Each number is 128 + 32 x the weight over its row's rms, rounded and kept within 0 to 255. Layers, rows and columns count from 0. The size above them is the row's rms in percent of the matrix's.

# layer 10 MLP down (transposed), 640x192, rms 0.0702, rows 158-226, columns 144-191
size [ 97  99 103 100 115  96  91  94  94 100 108  96  88  85  99 123  99  92  95 100  91 111  91 120 102  97  90 117  94  90 101 100  88 103 112 109 100  98  91  90  94  99  91 103 105  95  91 109  97 103 107 102  98 104 105 104 111  84 101  96  93  97 115 105  92 105  92 103  93]
[[188 139 106 123 138 109 123 184 148 141 179 124 114 140 115 128 130 147  88 115 150 129 135 158 148 130 164 134 174 193  84 137 121 197 159 147 193 153 145 165 133  93 119 109 148  73 154 106]
 [106  91 120 172 151 172 141  90 150  47 106 101 142  77 149 120  33 108 144 144 133 145  68 116 127 127  74  67 107  99 124  80 137  99 185 115  55  95 143 166  81 111 150 154 151 152 103 141]
 [138  79  73 102 146 114 177 174 119  87 122 128 101  66 130 151  97 104 138 112 169 163 102 185 151 156 183 163 116  92 111 126 156  92 100 142 116 164 154 112 133 149 102 173 105 145 132 105]
 [139 107  95 183  94 152 171  62 116 120 141 138 125  95 105 145 117 155 143 145 110 137 184 120 153 168 158 120 128 124 107 151 148  96 119 132 101 165 185 113 109  79 156 202  79 118 112 149]
 [112  89  99 123 135 144 120 153 133 130 132 125 135 152  78 115 107 136 115 171 179 135 136 127  98 118 223 145 133 128  84  63 142  98  91 103 198 132  98 198 115 142 119 131  95 162 157 132]
 [136 199 121 135 158 167 148 119 100 141 113 162  93 106 188 113 105 111 164 138 140 140 124  95 156 103 156  69 125 130 111 141 104  96  34 109 116 115 139 110 183 194 108 124 159 166 143 153]
 [132 188 102  92 157 203 135 128  99 161 140 146 108 140  97 178 171 133 104 149 102  69 167 126 179 179 130 131 135 115 126 137 110 161 107 190 126 131  84 109 136 160 139  95 132 167 186 106]
 [103 116 116  58 129  75 138  89 195 131  95  92 117 154 131  57 112  96  88 122 158 111 134 148 159 144 112 156 173  96 144  93 167 122 151 180 192 115 136  45 143 136 121 143 146 117 130 181]
 [121 101 139 136 206 135 127 137 191 205 122 158 129 153 108 170 117  88 105 179 139 166 137 154 119 119 152 165 163 145 158 186  93 131  82 123 113 133 151 193 178 161 107 162  84 127 150 102]
 [148 102 165  93 116 134  97  87 149 131 119 131 141 130 177 148 129 136 190 175 139 123  93 134 106 147 195 144 167 160 137  80  97  77 176 136 106  86 122 162 120 102 158 160 165  92 116 157]
 [141 140 163  92 146  90 175 142  34 180  83 152 129 114  70 128 104 206  69 136  83 140  61  69 119 104 117  82 105 135 154 126 125  92 106 104 123  52 102 115 133 148 156 151 127 153 135 140]
 [173 115 125 216  81 160 136 138 106 150 176 122 104  83 121 137 131 106 153 167  87 124 105 129  89  76 105 106 160 157 118 118 129 150 182  51 125 140 102 134 114 147 139 125 148 126 103  98]
 [187 155 159 155 170 109 107  82  75  44 135 115 116 175 134 196 127 123 147 111 164 123 123 126 156  94 152 116 125 155 140  86 190 131 143 165 111 162 130 118 123 101 126 175 118 132 136  94]
 [123 161 130 119 193 115 139 126 111 116 109  87 119 139 141 138 130  53 110 114 160 117 144 130 101 156 146 132 137 119  98 117  88 168 149 153 120 146 132  99 107 129 142 124 162 111 135 138]
 [107  44 121 186 132 170 117 176 200 143 203 109  92  98 140  99 129 119 131  56 105 131 156 152 113 126 138 164 104 156 104 105 135 132 103 135 155  94  92 164  97 143 144  96  94 140 118 177]
 [ 77 192 134  83 115 125 136  87  90 139 153 101 127 137 121 102 100 132 136 188  76  84 120  86 187 109 166 142 115 136 119 153 122 116 192  90 110  98  98 137 154 121 137 161 157 143  79 154]
 [184  72 122 116 111 128 127 121 131 150 109  91 129 122 106 151 184 163 153  99  96 122 133  86 171 157 170 143 175 135  88 183  76 152 116  80 186 107  97  87 115 146 120  78 159 160 130 157]
 [154 137  87 132  92 112 145 158 136  98 145  75 101 145  99 132 124  84 118  95 104 175 132 119 131 135  86 151 151 125 151 173 147 135 143 207 133 145 131 161 138 118 117 124 148 119 131 131]
 [166 144  72 158 105 166 126  93 131 158 149 137 151 128 171 127 129 100 101 124 141  93 151 141 147 122 118 102 146 134 134 113  82 125  96 124 115  86 129 156 108  72 140 142 186 122 142 168]
 [103 168  88 144 127 127 131 163 172 145  92 124 185 107 144 156 161  76 178  85  80  90 114 160 184 113 155 141 104  87 125 100 210 104 117 168 170 109 114  91 140  83 169 157  98 122 118 172]
 [112 170 123 107  96 170 115 125 142  89 138 159  73  85 123 142 161  85 145 147 125 180  98 172 151 155 207 150 153 108 159 169 112 123  89 117  95 155 151 141 123 125  79 146 155 170 175 120]
 [156 173  86 129 139 157 152  79 180 119 132 154  86  92 128 143  93 181 143  89 143 148 156 137 161 134  81 157 122 171 123 118 115 146 117  86 127 110 112 144 146 142 148 102 153 144 164 103]
 [160 120 156 116 126 130  60 118 134 151 151 127 127 125 145  76  98  99 128 172  96 164 112 141  63 174 137  97  96 107 127 129 182 154 118 134  82 143  55  61 167  64 159 116  98 172 157 158]
 [118  30 141 138 188 159 115 154 154  94 165 150 219 142 172 123 171 169 182 103 147 108 133 198  98 128 120 134 108  86 141 128  58  89 101 102  91 102 150 124 122 121  95  98 175  90 141 127]
 [ 68 143 110 139 180 130 136 140 113  92  80 119 138 119 140 121 168 102 115 139 148  54 103 163  94 119 105 154 107 115 178 132 132 131 188 179 109  91 181  90 147 123 134 110 130 105 120 111]
 [ 93 129 176 115 159  96 159 123 187 147  88 141 142 128 133 118 115 136 127 156 135 169 140 157  99 130 230  84 191 117 170 110 133 145 106 139 141 101 135 170 158 145 123 117 154 163 139 132]
 [125 133 122 103 124 136  78 107 139 175 119 107 104 132 161 120 107 131 108 134 124 100  81 161  90 138 180 159 118 123 129 141  59 134 123 131 117 107 119 113  85 102 138 141 140 197 135 123]
 [109 150 103 140 123 142 152 140 127 151 162 110 144 101 108 139 152  77 113  84  89 112  90 146 117 131 121 167 109 142 124 177 149 163 161 147  89 131  78 114 165 142  99 148 176 115 132 105]
 [151  63 120  84 110 114 159 132 114 137 151 167  81 138 109  90 145 119 114 171 126 152 179 182 165 140 164 133  99 131 125 115 168 106 126 231 123 120 124  83 172 113 108 113 101 174 141 107]
 [157  55 101  88  85 183  79 104 147 101 154 179  95 154 102 123 121 126 136 179 154 146 127 159 144  59 120 162 145 176  95 135 171 122 127 117 151 138 115  95 118  36 169 134 126 113 130 137]
 [149  96 139 112 147 148 183 140 134 120 124 187 145 106 142 157 104 176 163 121 156  85 115  99 133 165 170 129  83 171 154 141 157 128 188 140 127 118 156  62 126 128 115 132 187 156 143 173]
 [134  70 166 121 102 115 150  92 167 120 132 150 124 111 121 118 196  85 189 128 129 157 141  62 135 133 108 100 108 137  99  89 105 119 178 113  94  67 155 108 146 135  42 136 225 142 149 112]
 [112 134  98 160 121 159 107 180  52 131 146  87  85 166 124  84  97 121 174 123 127 160 173  74  99  99 184 130  85 148 117 131 102 128 116  93 136 136  99  97 133  87  95 104 126 150 111 107]
 [103 143 128  80 141 144  74 147  71 164 102 190 118  97 126 100 118 121  66 126 154 109 110 133  96 165 139 188 136 114 158 158 150 156 134 171  95 186 127 168 100 202 138 116 146 131 154 132]
 [143 127 119 103 144 116 116 116  59  79  42 131 127 107 149 131 120  56 101  98 128 116 136 212 140 112 172 118 135 110 129 189  89  78  89 140 138 121 147 122 115 140 119 117  82 184 143  95]
 [139 103 156 139 113 107 101  98 108 176 128 126 140 114 132 147 120 105  22 125 140  98 175 135 105  97  70  93 135 105 112 116 130  85 176 127 131 106 114 144 105 120 177 112  94 166 132 165]
 [146 113 108 133  98 112 123 131  85  94 103 112 125 104 166 121 109  82 147  96 120  73 181 101 138 224  94 133 127 115  56 187 131 105 128 143 156 142  75 173  99 152 125 139 108 183 159 126]
 [148 201 175 132 158 101 118 188  59  89 114 119 108 148 138 105  72 128  70 137  75  66 173 158 161  96 145 110 135 156 110 200 110 130 162 160 147 158 118  80  98 131 141 146 127 176 177 171]
 [ 97 119 126  78 100  91  99 173  92 129 118 146 138  81  80 177  88 148 140 185  93  92 124 140  83 124  87  50 135 128 169 159 125 100 102  97 123 158 163 111 211 132 156 149 150 113 134 107]
 [101 162 161 153 106 108 130 125 176 179 140 173 212 103 106 157 109 179  92 127 125 141  92 104 141 150 113 140  58 117 117 110 112 117 121 157 129 127 189  92 125 119 126 222 104 169 140 186]
 [149 115 111 178 171 188 136 194 174 122  86  97 188  85 119  93  56 148 139 133 123 155 181 145 123 179  92 165 143 132 140 160 145 166 109 146  17  74  99 118 122 199  55  65 129 121 140  96]
 [176 129 157  95 154 130 101 107 128 141 149  75 148 123 158 134 103 133 150 155 144 113 129 170  78  62 221 117 148 138 121 142  90 127 123 100 150 174 140 134 111 177 139  65 186 130 159 138]
 [103  98 165 217 136 133  94 106 148 114 115 136 140  94 131 119 149  94 172 184 115 143 110 129  97 105 151 185 163  93 115 151 103  96 155 177  79 148 143 121 141 152 128  31  89 180 107  93]
 [102 117  72  60 127 136 137 101  92 162 101  87 134 160 117 134  95 151 154 113 167 106 194 149 106 138  97 130 136 154 138 181 152 173  97  96 127 106 115 107 190 147 151 137  97 110  47 151]
 [107 110 164 162 120 148 126 208 134 199 151 181 129 171 113  93 130 126 163 120 172 135 196 181 125 137  91 106 143 156  94 102 151 144 150 186  92 106 123 161 138 149 136 135 141 131 162 100]
 [124 129 141 101 128 102 150 136 106 136  98  65 144 131  95 125 111 143 128 147 122 178 108 135 114 115 136 133 169  83  95 149  89 116 197 166 103 163  98 109 138 134 141  73 142 135 187 123]
 [ 69  83  90 119 129 163 124 112 113 157 117 107  98 113  85 139 171 135 121 140 135 160  87 112 130 113 177 159 135 167 148 182  84 100 116  91 112 124 130 151 147 161  75 153 114 163 160 133]
 [157  47 159 161 112 162 160  84 130 193 128 136 152 111 124 174 149 124  98  65 108  71 162 145 118 156  67 140 139 135 119 131 105 116 156 133 152  95 131 141  94  82 118 152  86 135 142 138]
 [156 173 132  57 129 157 145  77 146  79 114  64 126  78 138 146 147  94  81 115 137  85 147 159 149 180 117 131 145 172 141 124 135  41 157 153 143 142 127 143 143  67 149 182  89 169 147 128]
 [ 91 122 111 120 149 127 101  77 140 135 159 188 160 183 149 148  87 119 156 103 126 106 169 198 144 118 195 122 133  58  69 150  99  87  86 151 117 129  94  94 173 160 136  83 214 138 137 118]
 [ 43 128 168 142 143 153 144 100 162 187 156 187 151 130 129 180  20 102 156 155 128 107 124 170 103 140 111 160 124 136 183 101 130 136  75 117 161 153 120 149 117 112 191 111 148 111 111 149]
 [113 128 182 165  97 101  82 120 110 139 135 103 156 126 164  93 113 100 124  96 110  79 103  81 122 169  99  52 160 159 165 169 148 157  76 125 183 149 194  80 162 103 107 161 100 123 134 146]
 [126 125  68  93 155  41  98 152 147 143 175 124 127 181  87 131 103  75  76 192  82 113 116 157  78 121 150 137 117 114 145  89 128 128  83 176  86 138 161 113  95 110  98  85 115 136 132 103]
 [140 126 121 140 105 152 134 162 165 120 188 162 134 152 124 172 184 158 149 129 164 202  56 177  84  93 121 111  73  96 120 181 102 102  96 117 110  75 132 121 133 104 190 133 159 140 148 140]
 [127 149 184 150 133 114 103 137  59 159 110  82  73 161 151 161  91 132 151 170  59 177 135 120 100 179 145 130 161 135 115 138 123 173 123  77 114 151 137 156 168 201 155 145 138 163 106 101]
 [182  89 122 140 148 126 129  71  53 148 106 161 101 108 181 131  81 110 141 147 146 151 116 179 145 164 132 120 144 130 111 161 175 115 135 122 118  77  89 170  83 156 159  82 138 149 116 164]
 [157  87 165 123 134 194 152 122 135 103 102 186  96 150 129  90 112 121 115 115 108  92 128 159 128 107  98 104 143 122 166 139 109 138 173 189 138 138 118  72 109  86 126 187 143 142 107 145]
 [135 194 161 121 155 171 131 143 138 120 128 115  76 122 108 131 138  99 104 166 125 125 130 122  94 102 172  87 130 108 194 114 122 162 148 196 136 144 114 141 118 168 161 118 137  94 137 170]
 [ 98 141  92 165 117 131 119 177 218 144 170 115 119 113 116 121 168  97 129 121 136 127 152 119 103 139 129 138 153 120 148 147  93  93 138 158 113 178 160 122 119 177 201 107 133 116 135 117]
 [123  85 149 105 174 116 168 110 170 134 112 218  95 127  84  86 200 109 119 139  54 124 158 169 148 128 146 111  26 110 144 147 147 113 132 124 120 165 174 127 138 164 124 143 192 118 184 126]
 [166 127 135 125 107  46 110 156  75 110 174 121  60 129 101  83  85 155 139 100 111 147 114 139 138  91 118 118  93 106  83  95 162 158 106 187  68 143 155 199 113 153 123 151  81 125 163 133]
 [127 116 146  98 179 117 137 101 118 134 130 157 142 159 162 192 114 100 122 137  99  60 159 130 116 109 113 129 112 106 147 156 137 160 140  78 129 100 136 189 164 192 166  87  95  64 159 102]
 [137 143 147 104 143  98  91 114  91  99 166  97 121  99 129 107 152  67 114 106 122 153 143 141 154 123 166  79  41 142 129 105 141 144 127 118 127 109  88 139 144 146  86 197 137  54 132  82]
 [ 86 175 204 112 127 217  97 139 144 169 110 107  57 133 113 139  70  99  75 144 117  93 100 127 146 114 140 128 168 134  96 132 129  88 135 145  83 156 140 122 117  95  39 148  90  98 117  99]
 [122 166 128 117 103  85 134 191 123 164 125 143 147  86 114 155 115 121  86 155 123 116 136 101 165 125 146 133 136 114 192 130 156 131 145 130 115 149 134 162  96 133 185 116 140 122 155 140]
 [109 143  62 160 177 151 144  97 174 111 113 143 180  70 138 171 133 120 104  99 123 101 136 170 100 182 143 153 117 206 120 111 135 128  66 126 109 135 125  80 110  92 144 141 137 124  54 180]
 [ 90 219 112  95  90 132  98 201  63 141 143 162  56 118 110 144 113  82 140 189 139 129 105  89  89 146 133 123 143 129  88 124  83 144 112 132  93 159 116 130 116 121 135 165 150 195 123 104]
 [138 127 154 114  92 160 114 109 141 144 193 121 125 172 103 126 121 160 120  40 122  86 114  79 124 168 148  93 104 110 163 115  74 167 126 145 132 203 132 137 102 138 150  95 141 184  99 129]
 [134 110 116 207 132 185  77 119 131 111  74 114 121 113 127  67  99  91 110 109  75 118  97 130 146 122 178 154 139 145 144 123  82 107 168 173 102  75 125 109 125 177 139 105 185 153 149  74]]
# layer 10 MLP up, 640x192, rms 0.0787, rows 159-227, columns 144-191
size [ 94 103 100 111  98  97 101  96  97 104  99 104  96 101 110  92  97 103 100  95 102  96 110  95  99  97 109  97  94 101  91  96  95 106 102 101 100  96  99  99  95  98 102  97  94  96  96  98 101 101 101  94  95 100 103 103  96 102  98  95  99 105 104  98 104  94 101  98 104]
[[147 128 128 128 123  90 131 176  93 170 135  44 143 147 118  74 116 119 139  60 111 147 110 152  89 102  70 119 124 100 120 190 128 152 184 133 118 107 150 152 144 136 115 154  94 134 124  49]
 [165 130  75  87 114 184  83 146 133 159  91 204 142 153  90 129 117 133 134 120 101  83 134 157 125 103 154  81 163 144 138  31 172 129 128 118 167 160 141 143 155 138 104 103 135 144 129 138]
 [145 143 111 133 123 149 176 107 100 143 148 170 141 115  81  65 146 115  85 150  80 158  87  98 183  98 144  93 141 102 140 142 137 163 131 101 138  82 156 169 190 155  86  99  70  81 106 129]
 [141 116 118 158 141  93  80 100 110 181 121 133  98 168 116  83 176 134 138  69  88 179 170 119 136 118 136 118 179 122 119 165 175 163 162 101  56  94 111 104 147  93  87  83  70 121 164  90]
 [195 131 101 115 102  85 141  97   0 106  56 197 138  86 144  97  73 103 109 106 139 149 103 150 164  88 136 157 162  72 143 104 142  84  66 122 125 127 137 127 177 168  88 165  64  94 130 137]
 [163 129 136 140  88 116 152 193 132  91 102  95 152 141  86 124 104 174 115 162 181 213 102  86 114 150 141 118 107  83 158 142 206 123 169 139 159 157  92 121 140 100 137 116 139  72  62 135]
 [154 113 138  92 148 139 156 156 141 142 105 160 115 116 135 160 156 165 138  99 127 125 119 143 142 124 113 109 121 156 110  89 101 126  99 114 106 138 105 157 107  96 115 112  97 128 106 126]
 [104 122  75  77 111 130 111 147 182 132 139 139 167  87  86 105 157 148 126 154 122 189 141 120 143 157 125 192  80 168 136  89 144  98  80 115 122 111  91  69 139  86 120 120  67  98 163 134]
 [ 89 163 166 136 146  58 110 175  95  92 149 142 158 132  94 114 135  86 109  77 128 126 173 125 146  70  67  91  94  88 141 140  90 116 132  81 177 141 164 105 173 135 117 123  93 124 145  78]
 [ 90 141 166 137  70  84 127 166 130 111 131 145 160 209 153 134 183 196 125 109 123 134 145  91 155 145 110 166 161 112 165 102 114 129 128 112 126 141 145 127 142 166  60 116 107 126 195 134]
 [127  91 122 111 152  90 139 153 166 125 110  96 147 112 166 144 145 160 139 106  85 136 135 143 167 101 150 129  96 159 143 136  86 158 154 153  62 103 177 164 140  89  65 109 119 134 147 104]
 [127 108 116 161 137 123 127 182 132 180 125 137 132 131 139 146 146 141 178 122 121 164 168 141 118  75 122  80 116  90  71 161  90 165 157  83 149  79 177 144 167  89 132 100 107 113 152 142]
 [117  52 182 128 124  71 102 168 166  67  44 139 128 172 107  90 142 130 183 101 130 116 121  92 196 105 134 129 136 110 157 148 154 142 124 107 151 114 106 169 130 124  94 131 121 123 163 144]
 [129  78 137 151 139  95 140 156 115 133 138 173 120  75 159  80  73 141 109  94 143 149 157 132 184 112 113 129  40 135 161  98 112 104 164 109 128 132 179 110 153 158  92 109 147 102 130 138]
 [137 119 170 162 129  99 112 136  82 173 169 104 127 112  87 122 155 127 118 139 154 128 130 136 220  98 134 132 130 106 177 122 118 117 111  69 128 113 126 161 190 113 105 149  91 115 132 118]
 [160 123 132  87 115 100 105 146 115 134 114 135 179 152 120  96  97 147  89  56 147 115 175 188 111  97  55 129 111  23 125 140 147 109 151 113 110 122 130 129 131 225 124 134 111 107  83 120]
 [180 110 135 111 178 177 134 111 187 175 127 106 169 156  95 132 149 169 167 111  97 172 158 108 119  52 136 176 138 109 156 124 107 103 160 139 102 149 164 140 118 108 115  90 101 127 140  70]
 [147  91 142 104  49  58  70 136  92 147  93 124 166 107 129  86 162 164 153 106 173 126 147  82 122 146 128 135 133  60 100 146 157 137 112 151  96 155 109 111 170 174 164  89  95 124 134 106]
 [155  84 187 131 136 140 143  89  87  67  72  82 128  99  98 114 137 181  67 135 145 123 113  56 138 113 140 132 147 143 108 121 175  83 131  77 128 109 152 122 133 104 105  95 124 137 197 152]
 [193 159 119  96 113 200 187 116 113 106 137 139  75 124 136 125  91  92 108 116  76 138 161 117 119  82 181 103 112  88 147 134  94  90  76 102 180  81 161 136 145  98 128  66 100 124 149  78]
 [153 109 162  75 125 124 141 100  87 110 124 144 169 118 117  83 163 155  76 118 161 127 149 104 156 112  92 107 152  91 120 110 107 132  63 114 126 120 109  92 197  70  69 139 132 122 121 154]
 [137 148 104  63 127 161 153 144 144 136 114 202 143 105  92  80 206 108 156 127 171 139 149 117 175 147 137 170 148 106  93 127 112 112 166 102 147 101 153  94 124 130 115 131  99 103 171  93]
 [158 122  93 113 152 137 119 160  97 105 100  95 136 134  85  42 101  94 137 117 124 112 114  87 145 123 128 122 152 127 140  84 136 123 134 100 124 130 128 102 182 121 155  90 116  91 111 157]
 [103 145 172 106 135 135 110  34  73 165 123 105 102 103 189 127 186 126 151  68  85 105 111 116 164 133 121  47 181  89 130 117 102 108 167  74 142  95  77 137 124  72 100 128 132 100 107 145]
 [103 131 175 216 121  79  91 145  68 156 133 130 135 129  69 100 106 157 118 153 104 141 144 123 171 157 118 141 105 102 142 150 126 153  33 148  84 180 108 115 169  79  54 126 138 142 119  85]
 [175  86 132 149 162 133  93 190 104  93  81 164 143  97 129  85 101 137 147  98 126 116  67  92 136 121 115 146 140 131 142 166 149 172 117 146 142 108 116 120 198 131 126 106 135 117 110 153]
 [156 134 111 139 139 102 148 113 135  88  89 147 160 142 161  93 140 122 163  87 101 150  95 119 160  72 135 124 159 154 190 183 154 126 101 139  99 117 135 122 171 100 144  88 124  66 145 144]
 [ 91 139 137 121 166 113 118 155  92 131 113  87 177 138  91 113 108 133 144 148 112 113 153 142 115 100 150  90 129 105  98  74 106 161 111 102 152 111 138 137 156 146 107 132  83 144 157 118]
 [157 143 110 118 170 103 117 157 150  91 161 101 154 102 194 140 157 141 162 135 133 170 102 164 176 143 121 111 122  95 135 111  98  98 148 119 152 123 113 126 194  85  96 143 122 135 125  80]
 [134 111 150 136 123 159 157 154 106 192  74  86 142 163 151 145 145 143 127  74  91 107 188 120 129 154 126  95 111 105 177 146 130 157 164 137 169 155 192 166 119  45 100 158 112 124 151 126]
 [144 172 100 127 118 108 144 215 117 105 111 173 127 137 146 105 109 129 128  69 114  76 120 155  58 166  99 119 152 109 105 146 179 125  83 102 195  96 148 120 194 192 150 117 109 138 133 171]
 [124 137 187 140 173  95 161 188 125 182  85  86 206 117 190 115 174 129 109 115 146 168 101 164 159 181 144 119 159  98  91 192 136 126 140 117 102 122 117  90 126 108 147 138 122  94  96 125]
 [146 115 174 135 112 102 183 111 133 113  90 179 188 140 171 156 180 168 160  95  68  86 118 139 101 110  89 125 191 138 173 157  72 114  99 106 120  72 155 135 102  66 116 114 113 111 101 126]
 [159 128 143 132  78  70 130 124  55 113  96 154 221 155 179 114 183 137 145 111 151 112 114 126 161  89 141 138 116 145 150  67 159  94  67 102 130  93 120 141 208 130 105 104  93 132 157  95]
 [112 100 198  95 136 135 189 164 109 105 123 187 142 119 104  90 123 155 151 158  92 156 115 134 149 126 133  65 135 172 103 112 143 169  75  82 154 129  86 102 174 123  95 100  52 135 151  93]
 [ 95 154 117 161 142  76 120  90 137 164 139  86  70  50 131 130 122  95 112 139 145 144  93 156 119  95 110 106 131 121 125 134  68 104 125 115 124 116 118 157  85 146 106  95 103  62 107 162]
 [105  58 132 143  84 116 134 132 116 158 127 153 160 125 138 131 154  94 118 127 149 154 112 147  99  78 119 112 145  91 139 154 198 132 134 105 158 143 126 177  95 185 106 134  77 118 136 127]
 [133  87 171 152  92 126 176 178 164 166 122 147 114 132  75 104 109  92 132 158 169 179 164 127 178 143  91 150 166 119 122 136 114  63 115 136 155 105 126 111 124 162  82  71 138 127 115 168]
 [179 102 182 145 148 144 130 132 113 121 101  57  58 142 122 108 156 129 155  93 164 142 141 112 122 102  90 175  95 147 143 129 164 150  97  97 110 134 160 164 156  92 148 140 120 117 129  83]
 [161 186 130 130 105  85 163 144  97 122 190 130 144 150 148 111 120 132 143 116 142 160 151 103 146 108 133 129 124 105 129 101 188 115 129 106 197 159 166 132 171 119 130 130 121 115 100 132]
 [ 68 151 124 115 164 128  86 111 135 103 160 119 125 135 145  71 145 141  63 121  95 142 142  73 117 135 132  91 130 133  89 138 149 121  79 120 111  75 103 135 179  38 166 144 109 155 113 111]
 [105 150 120 132 132  63 158 143 104 128 115  79 103 112 160 124 134  99 123 117 174 130 121 108 194 125 116  68 119 139  82 136 146 123  86 112 160 134 136 123 145 151 104 150 119 154 143 151]
 [120  91 149 113 151 155 137 156 129  86 124 168 151 107 128 115 123 133 110 144 134 183 114 112 108 142 139  88 110 135 120 155 175  79  96 119 112 159 150 138  77 151 106  82 134 131 100 106]
 [ 89 118  64  91 125 122 107 134 142 109 108 134 128 159 123 139  88 214 174 115 152 132 142  69 105 133 125 108 212  89 182 127 140 144  76 106 155 116 144  79 144  97 138  87 100 100  98 159]
 [162 112 101  91 112 119 104  94  98 122 141 116 133 156 119 128 217 164 111  48 136 130 133 121 132  72 115  99  91  83 139 104 131 144 206 124 104  74 132  86 134  57 117 133 117 104  71 112]
 [152 141 157 139 114 135  85  96 160  97  68 102 126 177  84 103 176  85 140 103 128 114 116 109 100 103 161  98 134 107 140  94  80 137  67 112 124 123 139 115 126 105 153 142 126 152 103 113]
 [117 194  73  80  98 129 133 189 157  82  90 159 146 111 132 111 149 156  78 126 108 110  74 150 148 165 141 168 149 136 110 162 136 137 172 145  97 122 143  78 176 185  93 123 170 119 152 100]
 [106 156 144 150 140  88  90 131 125 183  93  85 162 170 149  90 169 186  90 104 165 127 149 101  93  63 106 160 118 116 136 102 119 161 173 127 129 171 114 104 205 141 114  93  91 155 100  88]
 [ 80 112 165 164  69 102  54 143 122 117  96 159 142 118 123 115 124 115 168 101 131 121  83  64  82 109 133  69 143 184 181 131 179 121 106  99  91 122 118  99 176  80 129  95 104 153 171 115]
 [136 121 115 144 107 188 162 178 144 117 172 158 139 229 140  85  97  90  96 102 145 178 139  75 137 111 100 162 129 107 152 131  81 135  98 120 161 110 148 177 127 119 116 102  93 116 104 131]
 [138 181 152 146 113 142  84 135  88  87 134 181 125 178  39 101 120 126 164  93  71 124 161 176 145  85 126 152 186 153 137 128 124  98 157 156 157 156 132 153 148 143 168 145  91 129 123 134]
 [155 188 164 110 146 152 156 210 118 129 105 145 175  77 161  80 149 148 190  93 124  94 105 108 107 146 106 158 102  44 144  93  85 182 118  79 191 186 182 100 109 122  74 128 153 126 135 138]
 [121 152 151 113 110  91 147 105  99 142  92 118  82  56 166  90 121 132 148 102 135 142 154  55 161  62 130 105 176 156 137  77 154  78  94  73 115  82 128 179 126 139 110 143 117 167 178  95]
 [114 110 153 115  63 102 143  93 139 181 121 164 186 146 131 134 121 173 125 136 133 104 139 111 208 109 110 117 126 114 147 143 114 134 113  99 144  86 131  95 150 117  89 111 119 145 138 161]
 [ 78 141 153 130 119 165 142 210 130 120  93 142 150 118  82 171 148 187  84 130 167 137 112 146 106 163 141  79 133  85  94 142 118  96 115 132 190 156 129  69 119  60  69 115  65 112 147 153]
 [138 126 134 102  98 124 117 163 131 124  98  43 123 138  86 108 162 106  97 197 143 166 123  88 167 133 137 116 128 117 109 131 135 144 185 119 121 151 107 125 155 110 117 105  89 127 144 115]
 [152 110 227 127 104 149 110 127 129 159 146 139 139  98 150 114 129 173 106 124 146 122 132 140 104 145 134 120 121 115  40 138 140  27 140 113 142 103 142 162 128 122 121 120  85 164 117 106]
 [124 114  99  88 138  78 106 159 139 137  56 169 131 122 149  81  73 130 207  54 115 161 118 161 175  88  85 126 100 106 169 108 140  83 141 148 179 115 166 100 138 142  93 132 142 129 120 114]
 [122 125 101 130 102 157 103 182 137 143 104 100 147  87  86  93 179 179 103  94 106 108 112 141 103  94 149 181 130  84 123 123 109 149  69 140 132  89 160 149 113 120 122 136  69  71 162 144]
 [164  96 132 124 116 153 169 197  63 165 119 136 141 141 120 116 110  99  90 125 131 147 142  70 143  50 112 133 153 131  88 138 139 145  94 133 143 153 142  99 143 149 128 103 140  49 145 110]
 [ 92 111 120 140 119 109  97 128 117 126 142 179 121 132 105 109 107 132 123 122 153 186  96 131 123  49 136 191 155 190 148 158 113  87 124  84 123 192 132  53 150  56 106 138 138 153  83 172]
 [138  92 130  79 102 114  80 163 109 129  98 147 148 140 117 121 177 149  82 139 162 208 113 131 129 114 116 110 111 146 148 142 105 123  97  76 122 115 114 167 126  99 100  56  81  72 182 172]
 [163  86 126 112  72 178 117  90 136 108 147 175 154 129  91  54 122  89 102 105 164 134 121 112 157 104 128 130 153 167 129  96 100  94 187  70  80 102 127  71 159 126 116  41 128  93 131 100]
 [ 86  35 163 143 128  87 111 103  71  88 121 149  79 153 155  80 152 135 179 122 166 146 126 151 151  93 113  90 157 154 115 130 142 125 110 123 202  67 177 100 130 168 141 118 125 126 122  97]
 [182 104 134 144 117  48 171 121 146 121 137 156  57 127 134 139 102 138  86 116 117 142 166 163 130 133 116 113 142 102 143  94 150 165 129 101 191 179 145 137 129 120 137 134  94 111 207  57]
 [166 142 112 132 135 115  82 105 178 118 117 176 128 118 123  96 134 138 110 161 135 166 164 107 133 149 120  76 105  74 142 135 138  84 118  65 145 119 111  42 112 134  98 108 116  54  88 123]
 [171 162 129 161 201 113 101 142  99 124 113 156 138 166 193 120 123 144 170 127 123 158 132 149 129 103 162 176 123 158 143 122  79 176 135 107 126 118 124  85 175 131 161 117 100 117 128  53]
 [197 183 169  77 121 101 138 141 136 169 150 166 146 128 155 106  92 102 112 102 125  95 164 143 100  49 120 130 120 124 137  89 168 130 172 110 201 201 126 123 113 116 103 114 129  67 164 172]
 [163 104  95 184 163 122 135 181 158 105 156  86 151 125 115  75 141 118 165 119  91 203 161 144 186 106 127  83 194 128 158 185 185 127 158  91 128 147 161 117 139 115 126 110 101 140 121 131]]